Part of a small language model's weights: 15 layers.
Each number is 500 + 40 x the weight over its row's rms, rounded and kept within 0 to 999. Layers, rows and columns count from 0. Numbers have three digits each. The size before them is the row's rms in percent of the matrix's.

# layer 12 MLP down (transposed), 896x224, rms 0.114, rows 201-263, columns 0-111
100:456510509546563476539567481503502539514526501584499536538466483503578536490526446462497528463536541518457486483506504530435428476521565459484516451530512491469517566473473502527517480475452488480539418487536513509434408416476493485487513464506502509550529537500535522482472546537616527464473485481528520473534502501500548505553479569509
104:540482454419460451468529463538430575479485506466523564476384476440404479533514478476450466529527513532453516541506431514438454475510491469409498527531511508496433464453456469536419573503513578509513558468490469541541442496461546479489444516434576468466485482543475502488511496547450535510508406446521467516471469567475491499544481548469
093:544442517462551457540524521501500497534472514456455458492571439478512534554543533556436500483506531544526534529488443462457506481536542518521415578503484548534507528579534533518435544512519481521470477565497456501546481508479470434523503470456513531446493494447469463464506446509482478505434460493539568478523481576541491536494513490514
100:574462480548515485489411482498517598508441541534483534546541502459427493558530450487505539476486499498436506487538582540498471449482526537512549538472495426502508524570400541478483475512449447520503467473536523516492473459412579516525442526528483527520564497545527518533439509445519516511490475496503456405554483508524442573474500512520
103:462530535489485478457572486510517432460455466522466568475425550564487480463605618393492550471466500451498537484546542502530500517539497498494458499416471499489555467475448465521498584436472494486481519578498484482482541484491465481445501483505434480459533424491476561517476493475505505446530518545472478528503507566495486515483445509480
105:485486556481508468559505604586485497494516478484508512488557429512556456525536468505447455544471452528486439521440506474438527494460538461398510546389522547562493501490484425466530496538498513482500479485502479471493443531560528472550515494468471528534496478505386490520482499515468494485423486578574503533506530471532488553496565532495
094:522464480490464463401532526496511472490480555532506475504496520558549545494520489528498434484545504490536476528508444478568467516519527459471479544519446564463541496512395541537515448422477542485461438526539511505506483474515546501494450522502475511395463431400552480523533468517582607460517471525496503511480445509433446494446564567568
102:484542469484555409570510540460522473452601589495441537516457490492524521560490446538479543521500460525445547463542507531535534484470432484543451491557519512520470522573512487400477552466502472479529543456483518501525474459507556477481531414526503511531568532495471586479440518442481499417489559547528517452418593508566491533500451503476
091:451494527531510416484452592490509491482529495486543471468495551412498438514478414497517482486538527496440435486513425466408584502509507502547470505523504488543487479454434486469470476511510535524455504484449514536548493561503531484517505468464500537502506492496471492443554564546494463479559502501521568486570495520455539481411549463489
098:557457500472434463479533460568513499459540456496503517426535447544565460462506481506537535496531494493514509544540457491535494493547469534454565542419510443555464514551473485472463551540519451462534547466501441519479512486531499519548453582524454506549528497469503522542482556521483516516449450578508524502470434508497457409548471548506
112:525516502462431462442574416440560569551518497492447488551429457423545514483492549459571478504555539513486525536536504529531526581505504557525485586469451573452512490475530458501537508540524466494496449519510514456530522496495517521489493559470494482490486562566464576468604451462485543506520469584436436442478463503550533486533487524572
092:446535454471478491489490449472497565527538590478553409529452571539519454486438558491538532452534503466524468505496484467466545473493496472519468473472488463476540508484472505510507527530609513483526574542490449473489494464579443500533527550555528463688502499566518448491496504539462462474430410418477542535496462522493535487484527502501
096:549498481426485568547477479483499508500501504490475490443546532483524459504502528455525471507418537474464530518453556546419564470519548462482533544490534479462469417540587505487525454521540499484484440580458512454602529517462542463450543558473501552531426497570447432485497569465477481512543458535561391478537434518443489511479565501433
107:437463475442513542547454472539456550494554457484466508495549463491483559407476487520457530478485520454545496487494470490522519477462533521559571519495537489565530553459522450463553504508523561436465449478492644512494468457462495502495444507441546478474557518533508484490504442534568445491515523537483403534541518420456419533541568536491
102:469508530417506506508505510500538494543498511488511495452545478493477511509524497488470553541546531526457593598510508446530533584540519513461473488499508478486442550480558515469501466452462510491564443493511508470497463499509547535492478463451563457535558485484551510601568543552492414531535519525511436453518496471499506477477574495471
099:577474475568439534497564489482471525503546542445457568509455495538487464497486478502491434555410451530521490519591526498537484442495472569513442432514504525523495542611471420541427527493492445543571481595465548505509471540525458585407473540467514549470468544505516496538554476460493481428618470514490495518520504551483507522429476532481
094:490578492490478513528459487533492549512439506452464503498474517515531521511533479482454492491431539494484594541476487490422480460494503481519510470541457518508543511519440524469502526451551507434512485483480529492550519506425484449520445528424490432484546549464448525477499532447546457529479481432536495550546436522516495535497538531467
097:476537453527508506475518479533500491563428457520526511556440473435490516495519470518527422547473476541505565482490540503485534465445517460443544493456533467518420512484513455501453526476517433450517523454434521500464554474523489468489473505495442543496444546478589471459424456548453520534480454576479586522499510472485437529486483526512
111:455492422518452524449486443514471535491560478527518440470497517483464458533487491603496430446447494460544565492494614466563500523486530524495430448479507496534520466512480541500485550481445490429540490489515560567473450482533518565561487487495496448564487513492464488485550458514502563450553486475447569516422503514585481473521531458470
101:473501527489465514522548446462480457561519465500527527575462509480432536494431544440513514521538519512531510466547478526526476519459557510482478540518485472528467518510496464464530520515444535500503551434433528513475495494453498539490543437479636522520467527553490434526590474429519447498454478481566475470549572467427534494535488408530
086:508448498516521492456521471517493449602510479464483470582477450522474551490484561530507489506551519448514557504487566550537545498445546522495588520531512536406496493443465400509597439513456534555523483484516532506458514554480504529493491591514451489499538479477467460513513535466514570496494446518511642537514568464488400491459522493474
101:520501516461490508489546526485490442550486465463450493528470501564463492466552529567532482531548536519482528454508469557499522500444551497549419511452468501477483477555477559511523533489463452474471504519525415544550501568474427498488482478471493555478503421445445452474501471533573567508512542438407587492509513517389515485531477474456
108:565538539540436502508513503544472540497492502454453450476513516567506480511489472475477434480461503475529545511478491572488539417492455440438507503429566507469517519460461509470481502546559450460600531456463515490465459447448476509511488493539481604521504493444533478483452487487464390487462456428525450506525507452550416529542564563488
094:452478463467546464430427493480512535493497577477533573527531462544497508532547478508487516499484497564468552440509532502505500491489547524535509446440453503492556483538500535514483487601462453525495561479464548541506520485510575464383477512428499467478430563530562536577528457431482359513477502553441535495567470455536530509495436483468
095:448470478483489501538526556458465451510513503559529612523498489515485564412490540579488476457448520460521471525504449442487444490545540492543485471459460477438562512481495454456516396406486418510536516487503475413514548537544397519478517484510464469532500424497482506486419457397504468505442470459491510516449499454511528533479459561437
099:503498505553525540464535464478469533513586476516538539482501519561498521532418485487518541513457508543525450482470491558439554532538459474582537436498527485532444487512513453462540541521515503578462541462477592486488519462470499542483484501464558553541518489480478472463556477526473497480518526585555502512507522506398471549466455490511
100:456458465491517468472554567538480524482437459506481520491535568508420470506504463548486536614500520497478519483463512489493464485504505518547531464522494490463473483501498523482458484484508464548504523490468419441539588539459512569563545532533533537463557507437500507541470539465544489570486526532538475487514441404533440492515502593402
098:446501452491500515574502475532550561493546446467544542567526510531548561463604486490468543451548466495533463526478580489404479548553634461535448534500485451443453465527535496447517508476523481519533520491423460468470488416496516498465533504481475527535509545476466492497550499465505424456461528497477398482509561471486496551494528527541
099:537501520524504548502470502460553468409485476530473539502464461538506550534544467539528501534478549501484520457644423531513499477557508521483500459573540476546493502522485493497513493479478454502493574533517498528548441540447585493503539477583493415497532499464561541514421517518439512500518518448551439463456464585516538476525463514504
107:487510504488437512523538438516422502519500547520483451524494569493468571441542478495537512492511553506474524446500454531562561581508483549601499446532516523537540519508524484494501477501465525451468579493513471566463466502447535540505502512489542515552441502558518502510585507523513495557448508512556424534531467519518563512538554445605
101:548599474492466498522542529433494492466515602588510551431539527420474474479424544522496487474491520541571467509426467492392519488490529511475490488453467462540442493510529472472533413486538526419456481508528515555425521435561521578520556488502534469496467509516507555526488507457510462548453488489563400527528480481489473469514456481454
104:479515531504479487486496479575483481499551467465517517594474531531553608484567515545489587516508458550520454430466476537469531487486425519487420485500496510496489511443500421526452521469473561547490495503541476532511495492479502447530519587469491489479516540430468527549593492593485471465541459423619521572523505507500524463505523505456
097:538560508519469481533524527528535437580609517559455577477498541494500575422502499494456477524532519529502448519505512482486496485422546500480515538528406477451592479534455434543572462455516522453595485494577471487485489470404517440478474524463560569554485512480446474505496594534561558396500470535484455535489461483563514475532481505512
100:480553425427475495491529518520541565460469464484475483417478522508483537454461571452482562533453512471469547508538485507484487539450432506546538521580454485446485527556467466586580509484506483555477477431416527453582472565492482487431526538505523483489501507520513525418552448475557482469500489483510474513528450470544497507505412463467
105:526504507468500576469433426472554441480508505475456483486524524485485488462468465523488485506502501526463507497422509488461479530554468564465450453495508533455490512468407552432498526529621521469481517495504448516418568515476439542459497540482481535450463570526437500502518478463501509463426538573519440533477524569487495496474534485572
100:458537464484538507554483492503475513538482499518512497432551585562500527457555425482558493507462558494532475555497499561552531461517452505548479466474515551519462524479520532500400493542506431470501527523496459448505560535516436599420517462465493462520397435458495495453506545503558569499512532452474471487515532441521494516491545475519
100:503463501512487512545457540543487513505509520528466587455491519498480512453487561521456519494531491555479448500504461522467523522403528483523468447502550551460504444523447481448474571519498544491517455463530517480459530429452457508545532555500502487496485539525472550499536469543491471512528500489491585462499450439462462503550535516468
090:526419545530487522513395501434485543511512545484511497427535512424458463472436543539521436494556457469439453534595417494503565467532518486493493507455513435531445537465432482485488488441488524485512456510512511525505519490465465494542450583495462552517489496536540465478479520495494502518567462519530539566505508454542520517526537535542
103:470485495543565520461543539428519500469533513503516478410526498523469509436528497485473503562546454580574497448547510508511573514464529505514422483465460473494471456495469512485488518467477527484478418486551483508508538499478450531524519509456497451569550514512507516489457525553479510431439450572458453463493564521597505517464483475507
086:504462447523434539455480488485533435501480435511511446503556521567464478470411473419520494488483507475515507486561473540512515510524469445527568532449523472492548475526481487462490531501553564491421441426514456481494484515419505418535434474472529447481441457490485499513519499396535475526469501554442628560496460527466409470468541411460
103:451456580511511614491482448495473511472389475533517515506539470488541474461505417447551497498461522511487442483506478503418446479471497515469462484489417473481468553510532519443503452523449445512497544504462505461504494444455521517491515499483476461493481498546513483476512486472464550490469489571510471501503497520417445483484514505472
100:559533520463460572521508481543493516500433493509400564509513487518491472457498530576485445446532532541586560479523433456537483454472494543492489535433461530604432538601518508477477455572473536461505496512544524505522415508567398502503511521508456564512491525517490584510466517486492396517476539490459524518471512497500505467450482533481
102:474513469553495583510549481494517501464457450489445486559472476391498479455504477526452521500467504495487488536482490507532455486462521514552457521516439473510503528567489498557515416416526551512484500451549492520450478518566499497500487529482508576417542536453630496560548477533535419460461492488396507487546525552493513406516481463434
098:523462511478533510460483516496517471436525537447463487458509439563553476427511499558487413509517531446435484495464594492508518519486532553508442534514485531524500556497495484528498599469485499478491508531514464503488423512536515495504452537522498527510427536446424442493492455494528466524499486510467530549631536533459539586519540508478
099:536530533486504493460462568527533489470427519544485442526529516456476519524532467444386494512502515520484508480537483470470463520501500510536604521600561487471431492589518524520492504464547473522516436486543472522539521499553484525483514563525474518454584448484508517573567496491602495454512520505549516509537508520508509574526466484593
091:546480449545494484542546468484428532501496521549515545475479470470492504516528546534539483519540529459525476482584490503562535482488525535534527534496514560389512521525513541526480540505412494601543469562543515509436490478471546408437571517497518534536490486406410524453506512465484453450495475554466480475524473521512484496513521510464
102:467399492510519521528529415526510495467430504548531465511481449511504539546437481494453483536471500472470453424443478570461532485466508502440508530512521462498433535490488567571486516480547486542518493534455462531467507487548476512539455481472522518475542485503464424455506496556463450596482559488528453551463527483533478552593523464450
101:511457416474520427552456573533504544484483522557502522437552473456501396513428489474539455537473522494507521488517508521454585543506482488409548430443496487551488471504493475482514516492513492557525483443566487433549497480525531453485521510460494503450478500577435531561512438510505513480548489459492488471490442515557425579514465511588
096:538486470476431473471571569478498454481444424493518474484503545485534494532463537478487502501494548508493486464478479493471453493510451530486473500505483466528433523508475542471611415476489450442432470452543514589535448488484566459524536533516455477489476531500519463481417440525521457489504462528484494578464540451464604492547602516491
100:472549511537534430474451537538471443511550533519467470466548477400478536538514558540534553481512497558442485486532534520521505547476499444535471510505490481530480503594438471438549502565490501442443441518511486525510504511566505517493463522431538472532460503477540491464431495519489487553536429532507520475434489542555564475611476541485
101:489482526521497509546447493598537490536571533503537480456582540532458580523480542557438452512505488515464489544583499480574495551387494473530446482500472514472485514458477525504486463456482519506541445578480531571565509514523487506501546468504544496384508519485464472429510552509436493454533517524438498525507487437553573457556480482451
099:417452455549442532595462550518512456523468559470481533464498583490520521464526557460517467440433517501537502517478540471523485497481486445490466433470534502489513540502495427530503496492549530519478477545497556565485529550518483527443611542455533459457528525522491530476519527546449544522455414516480468466496484492490486502412484532508
098:498454535498506423550490539573477456510408463546535497530480488523505492528441530467573495474474501529526517505523425552499506483426558517463492510454503503601459460514473569512474522438508485509601558452454491556490503446466539483518566432548534496529487502494485521515516502504497516481448465486473462475556431449463491520496408525432
099:401436501470440480512474542439475540546472506392558443487536539500578497476509468476450448471505533498422495499455512563478466491455530528527482505537491487432532504493479604487436543493553509567493531490480565540527517482503474412499466514468465419546456506511533453541383466506572501490510515472455509424508520409401441501528541516483
095:588520567442544459497473513527506409480508481503526517512515525517534476538463549537503511474503523459460509525531511551486477435560465510570468540530476484478552421481470519466436564516551523434513475529509444555454466480523464480531500500512493541523571491561431557596514465482513554467539468418535478483507486489431464479463483438448
114:538529480474591544496507483396497479534420401497497496558545488519470453517505489509523551512521483519512506488562503534409463553486508450494532436461514457580450434520466482579548516481499565466456524413594505583474588448541540511519524498474545519464504502483477515540553565531507466482484480494515491437540467443523436522496512469537
107:555438441445500523492471516555484511465536480529470516534475516498533552545523496499429468501493497508488478549491471529517421488500542516565537556457475464508423450477546480566552515416482474446477503461569573511445533566463466532516516441518499471522525515539520547511421438487503520435471446465469464559570575464527522579522436467544
092:506520484487466493502542509536514479497484496511503478464588502444529573536462483504482533484537452510531486501480543474469407480456513511460538484516495532510574511500457445532508449405484482460446503485550502431458511496468490509484497486405489450554471540529461510488492475478536404512495551526519594556538471472516546489481570545450
102:465503528505506449535520488514565459511472534470515483475509487539503490523531438483511569422491473549473540493505430546475488472600470512536514501515474469545533468476577446528484492446543434538489536423464508474479459493510538474521525548474547600591478532547553480558430458471480471533472483524516427480478506459506555469493538520498
109:531493545525478507479424473440511543489528488487458524514489495499518549493528502449494534448506468577510450486489465527514461526389472495476482514460468518520442425490497519521521529448533488473493484483535496516514472509554565519416511380542517523528543524502537526531438482478460450420466525551427536467531558555492490494514614483487
100:496490497440494484489508547550449506497411571460455475523548551574501518502496482573543496519363464490490606518592372510493497542552495490552496485515511486499474461515488487479469487527535471545463532538477541472442505445495471486508484522489448453591607500517538469511508433445485501438525513528548532487466565467494573515536488499480
100:492560474575519498449491497472463535558526490565499457480482487455487486418474521523500461443526497518557573502516487533523504528538437506611525547463529442422502509456498522528549517518434497429455531502527515504519571473495507559469452530514543483506508578552502549507451400476489478562558467462532464467538448435501438520516543523465
100:452441538542488465489496518527435516404506568502469458544446518405418491485522512485550445508496528570481458488578551508518474391499484489503519460452534486509551535506598531516543501513475447515520459487452535506486456534498526442538518546452521512427472520570552535494535552533467439528490513508542568511483555519476528516551485482510
# layer 12 MLP up, 896x224, rms 0.102, rows 202-263, columns 0-111
107:498504541467463524559479511486479551524483441451563453564511570561513452466470525473530482505544550477498492568457450491536504555517497481553501523495451429487562462517528466510547458487460539541468454473562518444468434478496479470476465410531459560460520523473493495575523565427497520550410512558419502571458412529504537463485517411450
095:435547481500472562461397458478514502501549514477515545526496577555511493488475429493531463535503443492432457471446535565571530515521468469424508430466497484456489460486504477495547491471514516510526462513528476431464472505515493492525501553571485572490500465530512511492571521519587553457522515512496489591492515453388474485459479483556
104:433516575467437488486495565513503553498484449486540457489556509523572524587527574522517478501510548462533462468527436465497530601449512477529469449463594456453521478518535428488481457437487474487470565434517533556497477492578530457455492493526510511500437493498480515456609444571480446466570535507472462448487478536505533493497477457481
106:517505520505569514361511455480478513455427546456413528496533476508499483517485498507522480495538488504498459502529530458460524441470474503465544402522491535573455475542511492434474467459425537543479491505482593504455435503503493558480504498472518530454532503434409471490513468520523516446405501470522484535485452527474531472559516503480
099:443561507482514532545502503551558479492484469500531506467545541485518525513517514545467512507534494470474466534495522478495515552463544512551523476462371458585410445454529474523499532485532578528438482461553468484427533548461503444399544560476485462518394519415515507505502410403449533502488449508493507524509507539527582535454485550458
102:513522588491522524517483584529501526554508506528519431480502493493489433494475455452520445546509516478507466537534466534515528462537423469483469474450536437442481486573557478430492473518557469554469523453535499445444563462441522496478557479497502466517473549483494395466476503488471493541509507469489467553559484544540461545574518444446
100:524504523566438550522442503512517449502470500527520531544575565447577479419547506480572494490506519497508398497579484472453471449502461452494476448469556496462498470505476483549444465483496496465445480570524524505512427537550483554493516482492522488535491565506499463445498526510491447572490480473484509567508450527553489414528494489509
093:476539417487495486500520574516448493510469437547498549554568548456467578519527527538480511520473463453507543422538500526512395484574465485498469474486485545510588544529558515504510510472523492474472559494529471538533460499507514472496548494497535543473419457466503501505477447496486465513544440511476497476456488408475508554558549504515
100:450537541458468540467500527496514534536450515504469540510484465455471560540459532516506503451554528585415471530519574483456487495451564534596489468530504514556546521482519522522482552520461548514519501559462469451533493520443510500497470505498500435478447491469510467516515479477542529482487538476484530487460511542457479543506598525482
104:477503455479530420517508529462479527518517542528520457497506612498565437532421514469525504519523488534464470484528472527530528478449504455456488464533460559522440594502618503468472454471508494583515498387501522533473474457565439497534533526537471466514496441518463514476545514509454528498397523500445459596449502473487529594519487533432
097:455445527492472520463518572422525499428478519496565532482527564571520582449519531534543530480478480406552535555514514483500550511520488482466520545514576525478567510493513449454538487493535496486540485504430550542426592449514561561536481502521445554448479555424532533530506474471487460441470550466565470466501536538423490510475532485533
102:505536521460456512544476424535510583460540474507555531510515492516499499477567492508509499462500478545463561576509514518491495536530457511487422476526532495447483569531475440452517534465563486444553523563506465502518422493460458510532526480461554540504480497450531556455531528536468456462497469424363495491501511509510554527508523488453
102:460452557593412554437459484489492504482511475533464537519518493528460566480537443516530488546564473502506457533503527559449422593536441515532552503456494466551524530457520555499461465446478504441565469451475445563520502513515479522437525489533462507462499477541475532515526566496467552546450477497537478473572500628498544440535529561538
097:526506483539465449441469449459509402453504525515484470536511506469507508530498590518497502525484509500506471464522461531600459549478510470511567571548428543536582481557546464568438543544517544512504547462551494542531564409442480515508493577507552542413476538479550466480434503414494515470488506411489496459464500445490494475477414491516
098:535501455534502465456502464448446447479510536587530523493515502442525452528556502486507523552558535593502522455490512551459525473511476578514477534595501559531483452531484555492501495480444514448422388455556487516482593524464468514517508511466487476510485511454453463464493543487470558521433519519516427443484491488505483491601466483443
094:494455513478503518440503562581520470518507448601462448495484585516482408510499423502478473445570413516522519500469489516455481516511555526562448483500502493460457420495487499581461501437519495420510482510531471499596486533479485518438493475468452534580475462467533487489508475484487470517433443537457554591497463491499525478446499508524
104:502447455476379552507449479474519437483501531513490505480515432556429530515497451458520484520467491425440521466453523490480486510508464541505593506472486464495496506456422425446509357513516540478497462519508463525508557394489549481518485515521496514519493561532461464514534559492528505499509538440510544494534560537485540526481522517473
088:548461544506561438508533583518571476457488501451433520506530517515562528452514485417494556571535472538495493549502462480460498426462439468461536505535502519578459486513557471467541469501517530598473525483502431483523498414486521407425582475510520511414517494494491469511511531508495474531528555535510394490513508556421505510530493531492
106:527551478523445532476513497507534511505515546486432543489487474510523413406620451602503467496541507498449592461524484571487547526538506447504477497461439496464466524483519456494448461500561463453557497515495447492539411521483494436571489479498520496532558559412532477572439486545519544501556494490448481496468493456527470476542468514494
102:496520513457482569524546494511517485557494561532468444504508550524570526550518416527507475508448479468396525513468432444469466491440465517483560484520472516630536491494507538511520500460508579435488487568471507498523501441530451510511458464514468488524439505472479522517480420471474509488574559426472518472474546479511522464508510525572
101:498464458479468548560421530407488491521498503505455450483485474557489485492513488441561528537479473499442590504457543445473471539498468491529485464489511508482595514535518514442529484446474550539488530468488506410499450507561521521570512499559561471494579564458438482452507479479545502508493527457538492503482552445521573468400483477544
109:479454466488483429481582550452504466431478475486509534464520453466483561480476495505588563559530485502438439502568536496515599470482533441575461490514500569537508445505534512493571520477461474503500502536509553518525532439496486468470528505491544430484512565593513500533467465466554522518480566556523498487507530509483556526481473456498
096:468545458396531568554494491589515509453442451506525513590540457578508484488543492489581513528539478527550534524498505424474533481523429558489472452478572537551546529542511508442485508470468491501481479494505452487460518524548520453435500475555530545500510509553487489489509489572481487448515463431535498428506549448530446500541493549542
099:523475525482533453443484510515536499543482626519569490500545458572415457562483492533513502484577480497456497492451539504497514491494487518477522485486555480513571503554483515487509511521426565507455505488463583532551493500419590448525480431517495601472483536495544493504539572531451478589533531519488510493539502479490429529546489421513
103:460442581460501483510538501406450487575482465504496457523543472491497544526528450550419455444507565449555461580453445514504479542473486520509527506556435493495540503458473505392402482538476574439484511502445505523483506497520430476502517465481465461516519506538495499499423491544519509482413477446489437502510598518550433433520480523470
100:558526558506543495504450508460494493551543508505455474515468425567466532426487512450482447511488514521512494475558534456565585510453494437494547493441523505525460507558475529432553488537510511465438521482619469575514509480533491416526512460451504565507429561518445498500560472507472511475452517511454505515515526521483588460530557474562
098:534475436512483491473524484520524464450478500553478509550505476504472424489482554524429417417588502541406530549571490507511560464459471530538443498504508561581585461463423471544563531556479477504470525495474502541558581484433536466475429445480447499542514440514486534470421484462451559473562526488457470534502463591585566515492552509500
097:478434553447455426489544554456488491536507530470549511503454569448482529374530499439517477470558495492469514485421466529498507528490440461487462504496485461447479461518492538519530474462480499516515496514497537414508464491505462527489495489451459514519523485547503534452498505506496570434467461599462427508539607439464490467524530536479
098:474546418478525527472497539531569469579467445483535467461463534498519458478527439486580544530547482458544429527503483491491506466467502503470571548459470528436454500519509528536500523486451482609505475432502558491526470509514535525504524487508485544515500453453580505469499559475518518464460479481405464490422494476494489506579539524502
097:547454518508450490510488514526483531461513503430496551437493538501453460502479427501528500481509484530421518468502472548477486488497490515572524474475503512554415552530538488542445578482423466453549485560451506475557524562505477493481480529498437494514482510518550518508511470458453544415500458526524435572478505562491410530472516508479
101:472390488481473474487444423456527533540482502534480459497467536513519423437440448474548478438470458524481502512531516391446463418530530490512536507482511521463510521447506529500505493492510529438475537496459466534425455472563473517496491522540481457471529483508492440550537517457469599553575515538512511467528476485513433539529501545508
099:508442505481555554454500402461529581558460553493481514488486441481573458531442477522554518543470533439463584517532472479419548455506550446479509492487530531470443466458496526462424505449503541509431579457400510551545527495478534512487554542445457474519486457384537504496498470533496433603521475479508568542513545508517535547457535499495
104:497399542537519502546479553534466533525418521521519502513510506483492508455506432563441575430481456526470475473470512442504526455510415516456569492503555604549564462407514526522495490515480478484505508539475436463425463528495523536534569525494477555529545450482501533515551546508468520482481512618476499451454504486422456481449502524513
098:558483493500476547534559580438501548500444508498551540402541421498541521420572498518472505480500486496513550439582502489527549471496531442526572523536475495485499497580503558519556492551485475508491551491518504463494447515547486490496542488509480533537548510525519515518536485520447464458527552454472496459443529457552420470508535463403
096:506477533478444494504535548538518470416541469532452477486533495508534475514425550469495533523531475513440541497503505507538513437495532504504540503559471553588593497524598403472529417458517484474455442516473590489498497481459566416473509522593498504522548517496539430501475506485478379437514515503482502514505502547507480486553496490503
101:459486517495498542445470487444482475469477500492539443508461519553523445522491474521504458491546467440547562488557528458534475484596496489498501492534464463583431542559537487544561493528511473465483482400508505535538510549568561412457451413476439463527464494431501446502389561413505499484458549550476545532505500532548513473439488534503
097:551501440486478490487513510512516529540468445529477517551468509456451489530482492505551536506473427547459480532505436502498496468498477437433477544528451475546504447452456475364521470574457425396548457428503521496576475557533537395545491425446537481503512533525527497483513545497426511493498573423481469460509514518467508559499450529495
102:495476479500448494469438517534503490494490485562536523545524425518498540531485531510468468476541427429536403517580504577473492474488528499479572465523528620473550495498576496577469487499437461494530533532477511518542486491557508490495491491523466496438458512428506457538530542586536542521515546453500530495527481532437475508485473507513
115:445497557436389429484506527502538487407502449568546557513481521492436539485442478485442493536562453463475510502505488443506517560476483565483497484558499547483366501534479437519509465518491496515488449534524519491470494493530553484471438526527529502516517531523551522494425518497461422468511487398460582504551590487517577539579503547481
101:473468520495517478517541522473580385510543538486508462520550460428520547468525568498406584484467471489487504501577528501574542535492551518539476517484582564462488429484496479496520493503553532479517496525437579506525505482470499473480496534553481500432555494477454461528500514473564480481470527482469552514460444511487526472520433536510
098:524513518497477448508490471469491482487474512473477491499484496490425504491516497458495509537464507463463475499503547461543545529460507483494553428507539533476567522449548554526535565447516554446455529537487528459467534496565545473454405411501466446482537519468551511493476496507462570498481518511485480501543590453547509461475529504528
099:508558490503530486540467496563471551465489493492465501552493517479511553532518522525582465530454509495431468513534488481498547478489512532491585493495539574428523477479484430477480515519533470477515483541455510441538550559555458481520503541505490489578479471546584483479511482485520508540516510601481500523409497436540485493462472490541
096:484434522484477481460466532446516530443509459447511484548559546476535532552515471528527542490513491526525479511559516482518564423537543482529572435531575519475478601502491475507456451518467492435542528564423481545502457439528405547428514484446471473490501488507582474467539473538476558460487511443454488456481425501507436498464478493560
093:513480524451544553481530458461533522524505552516485470521522552575569511516503504488538494526525434494534456422484545514541500519527535472529493470455408483492547490475496512478508521476502480487464429507546510542514512510510478462442450499467497521459552527524481488564403497516467535468451498447449412530578492459487452419503418512501
096:510543507480519538504486551552518554475513479482572459564571524498507528517434528441554482486480518543540545458403498524505470527481514507456515489526494471482414383544440480508429457526477531478444541498427538517590470551449482487499442485536484471498496509520536522506453473466564513419481508500520489508506592513487557539470525472483
101:518538499506436526516379544524538462448481472555444539496495525514520492507477490497450556511531553551535446610524475500548449583523433521468506444530413465494570457474522523465438484530498543515550506452479442530497492467470538458480511467551451516515560476416545509546435512479526536466547443450430453500507468552487505506493513525502
102:509431425492609493504483469462480479503503516465518506534490478517518503480493463535423472512461490522491517546540536447414554438617563569520563465532519491504502509528540480558427441514484481477437474460549550511516484448505517588501523553486498524485478508511502499448478497544521538560500513611460478450491442461519531471488464475491
099:463502493553512532471511506567499537507543511501390460520459442522503500463545484471460483474449514440528481496485558506482528477435531410500507502469545572525565455469503535558522498535502546484573531553498461387521547507501419509502528491543436466501535509516458537534557516495489527542515547487562466526493511517501524552515486490533
102:548589506490464536543525515486487441464486449517546570590550525544524542491533535396507461482502420499549460537485497502414509511454531494511459466447489540521541513528544502486446480488512511448508508539495510478464508476509479439505481504500559497491549433569469457520513557474501584417573505518506485447470411519469483504525541489535
105:509499485514491513542491493520503524478461431474512577497461482447549363473468487542550517467504522468553509551471487443446489491560562418508511454551511516491528558532393516487504468578488565517482533504500465483474472532592552514482552522477522576492573474511576467575430536474491505499480513462465513468453463536477554569498486561484
102:522537423498521573465537517461561499506501399539546504490480510485479434534514449534526517502492537593547515491605485449500524552500539541549545504436537469514479551497496530475523571461488511583549561510545503484556541546561474508488457495465419512499484510457549477505462449469552470518443467537552487498558481528501530458524497468487
103:470525517592446505463446477517521497460477622552453553530496497457461474494529485503481472484430506456462513542489489439536454554448459533490486559477449449424495472560496548512492568564502448455519486495483466501446524408549496441483489517554451494560550414481504534546483447492534506565524554567486528444461480504486474520410471509496
099:499502541477514452449504548516503444528509521521492481550512572501477548502495539529517465509528510478465509449526469545517516558504500493479493451424457514526487500565437521471563495542575524503465482437476443496529476543553502536409509561481487510507543479480581524477546565480518533524407509544492466548464512522531552418510437502475
095:507528439506550469520454464504467480471486465497577487501496449439529527581524490444577505530486508514435523542530551539498479565451473455495549513415555558574413524485443431550496466506467483566483508449584503469450474504516428497467541464530466486518467509509478426462492520494467442595495477548443487502457496531540528498507522477472
103:507482452534495511518443516432541502462526489523555539531431457488506523529434546570451509494529491524473495444553502518494504459465513495435538497542464410497486537459519397559523516472549494485451502518448524520510501498547510527463514482500545541526465603483485508550474521451548508469493483437496453453496447618491518526490502592484
097:476492490554436523438416465511547474514489489502550449511517549480512518522535546469519531467493545512509451465583466498546509495459492468514509431408509492525556518525476544432475491566467500547441502570492408519523449483465510457415466497541564469503516528551507490435535538457496433560568576513513478508492493635508482541478571565370
101:486487518455486468524465377473485461493518502468529486486465553499537538500565523517518484443520584452478552526480519551625503538525463531517495563551400491426424490483507519512514516577444476543502547493509542523477458447478431487494514551559595518409473511456472539585429473468451545517427499504507505462535528535510449483441463488534
098:478495446549523472544564539441522464562479518504529499512489513482457465461510448465517463532546543497557446499462482520549582474455493490455423537375467493516580457528420485499486477601458491451501473567486446577502533471503530500566444493545484485388549446456456500590478551541495558468517537502418557494528475436516434534496551539485
111:497499502496553458517508525573463491574500550480491520454512488490563441470471484491504470613469470522531531492482518407497509491513528545500528477570515468467624516488514443529466460512510575463414465502463428534507485440499439483512497465438517452474481475490478528532510587463534545511534432478500531546495490475493511472511462573463
106:535475522485428479487501539503561471499471520511467492525500511513429436514492482510522525546530417495477539503454560529503469591555442569440519560518447542394502519477536456522507443463508525503460506527485519536497539453551464484504548478526515465462471430512514408553537524494509489424457532471527524508541495428494512518507504407552
105:460495529423540473545491492565477515473519574505459533528553549539549559563496446519543564475521510465430414454473437489447486511506506455453497521513526537571450537556459464567478527448510408518444549527448513476488550514462439430482511504549492572411479465405449507481449477511478511465446563585495431501471535474415449521520513480495
102:503544452501534457414582537484418562538453474453591521446572512589501550571549443518478511501471426422493519439456406460498579536484518458457528556529487486460505480531509539485539468534553540409587477546542466518494532505468567507495465464536460553534510481548471545528404567489522476512454478550481464523530502506528520517520551529510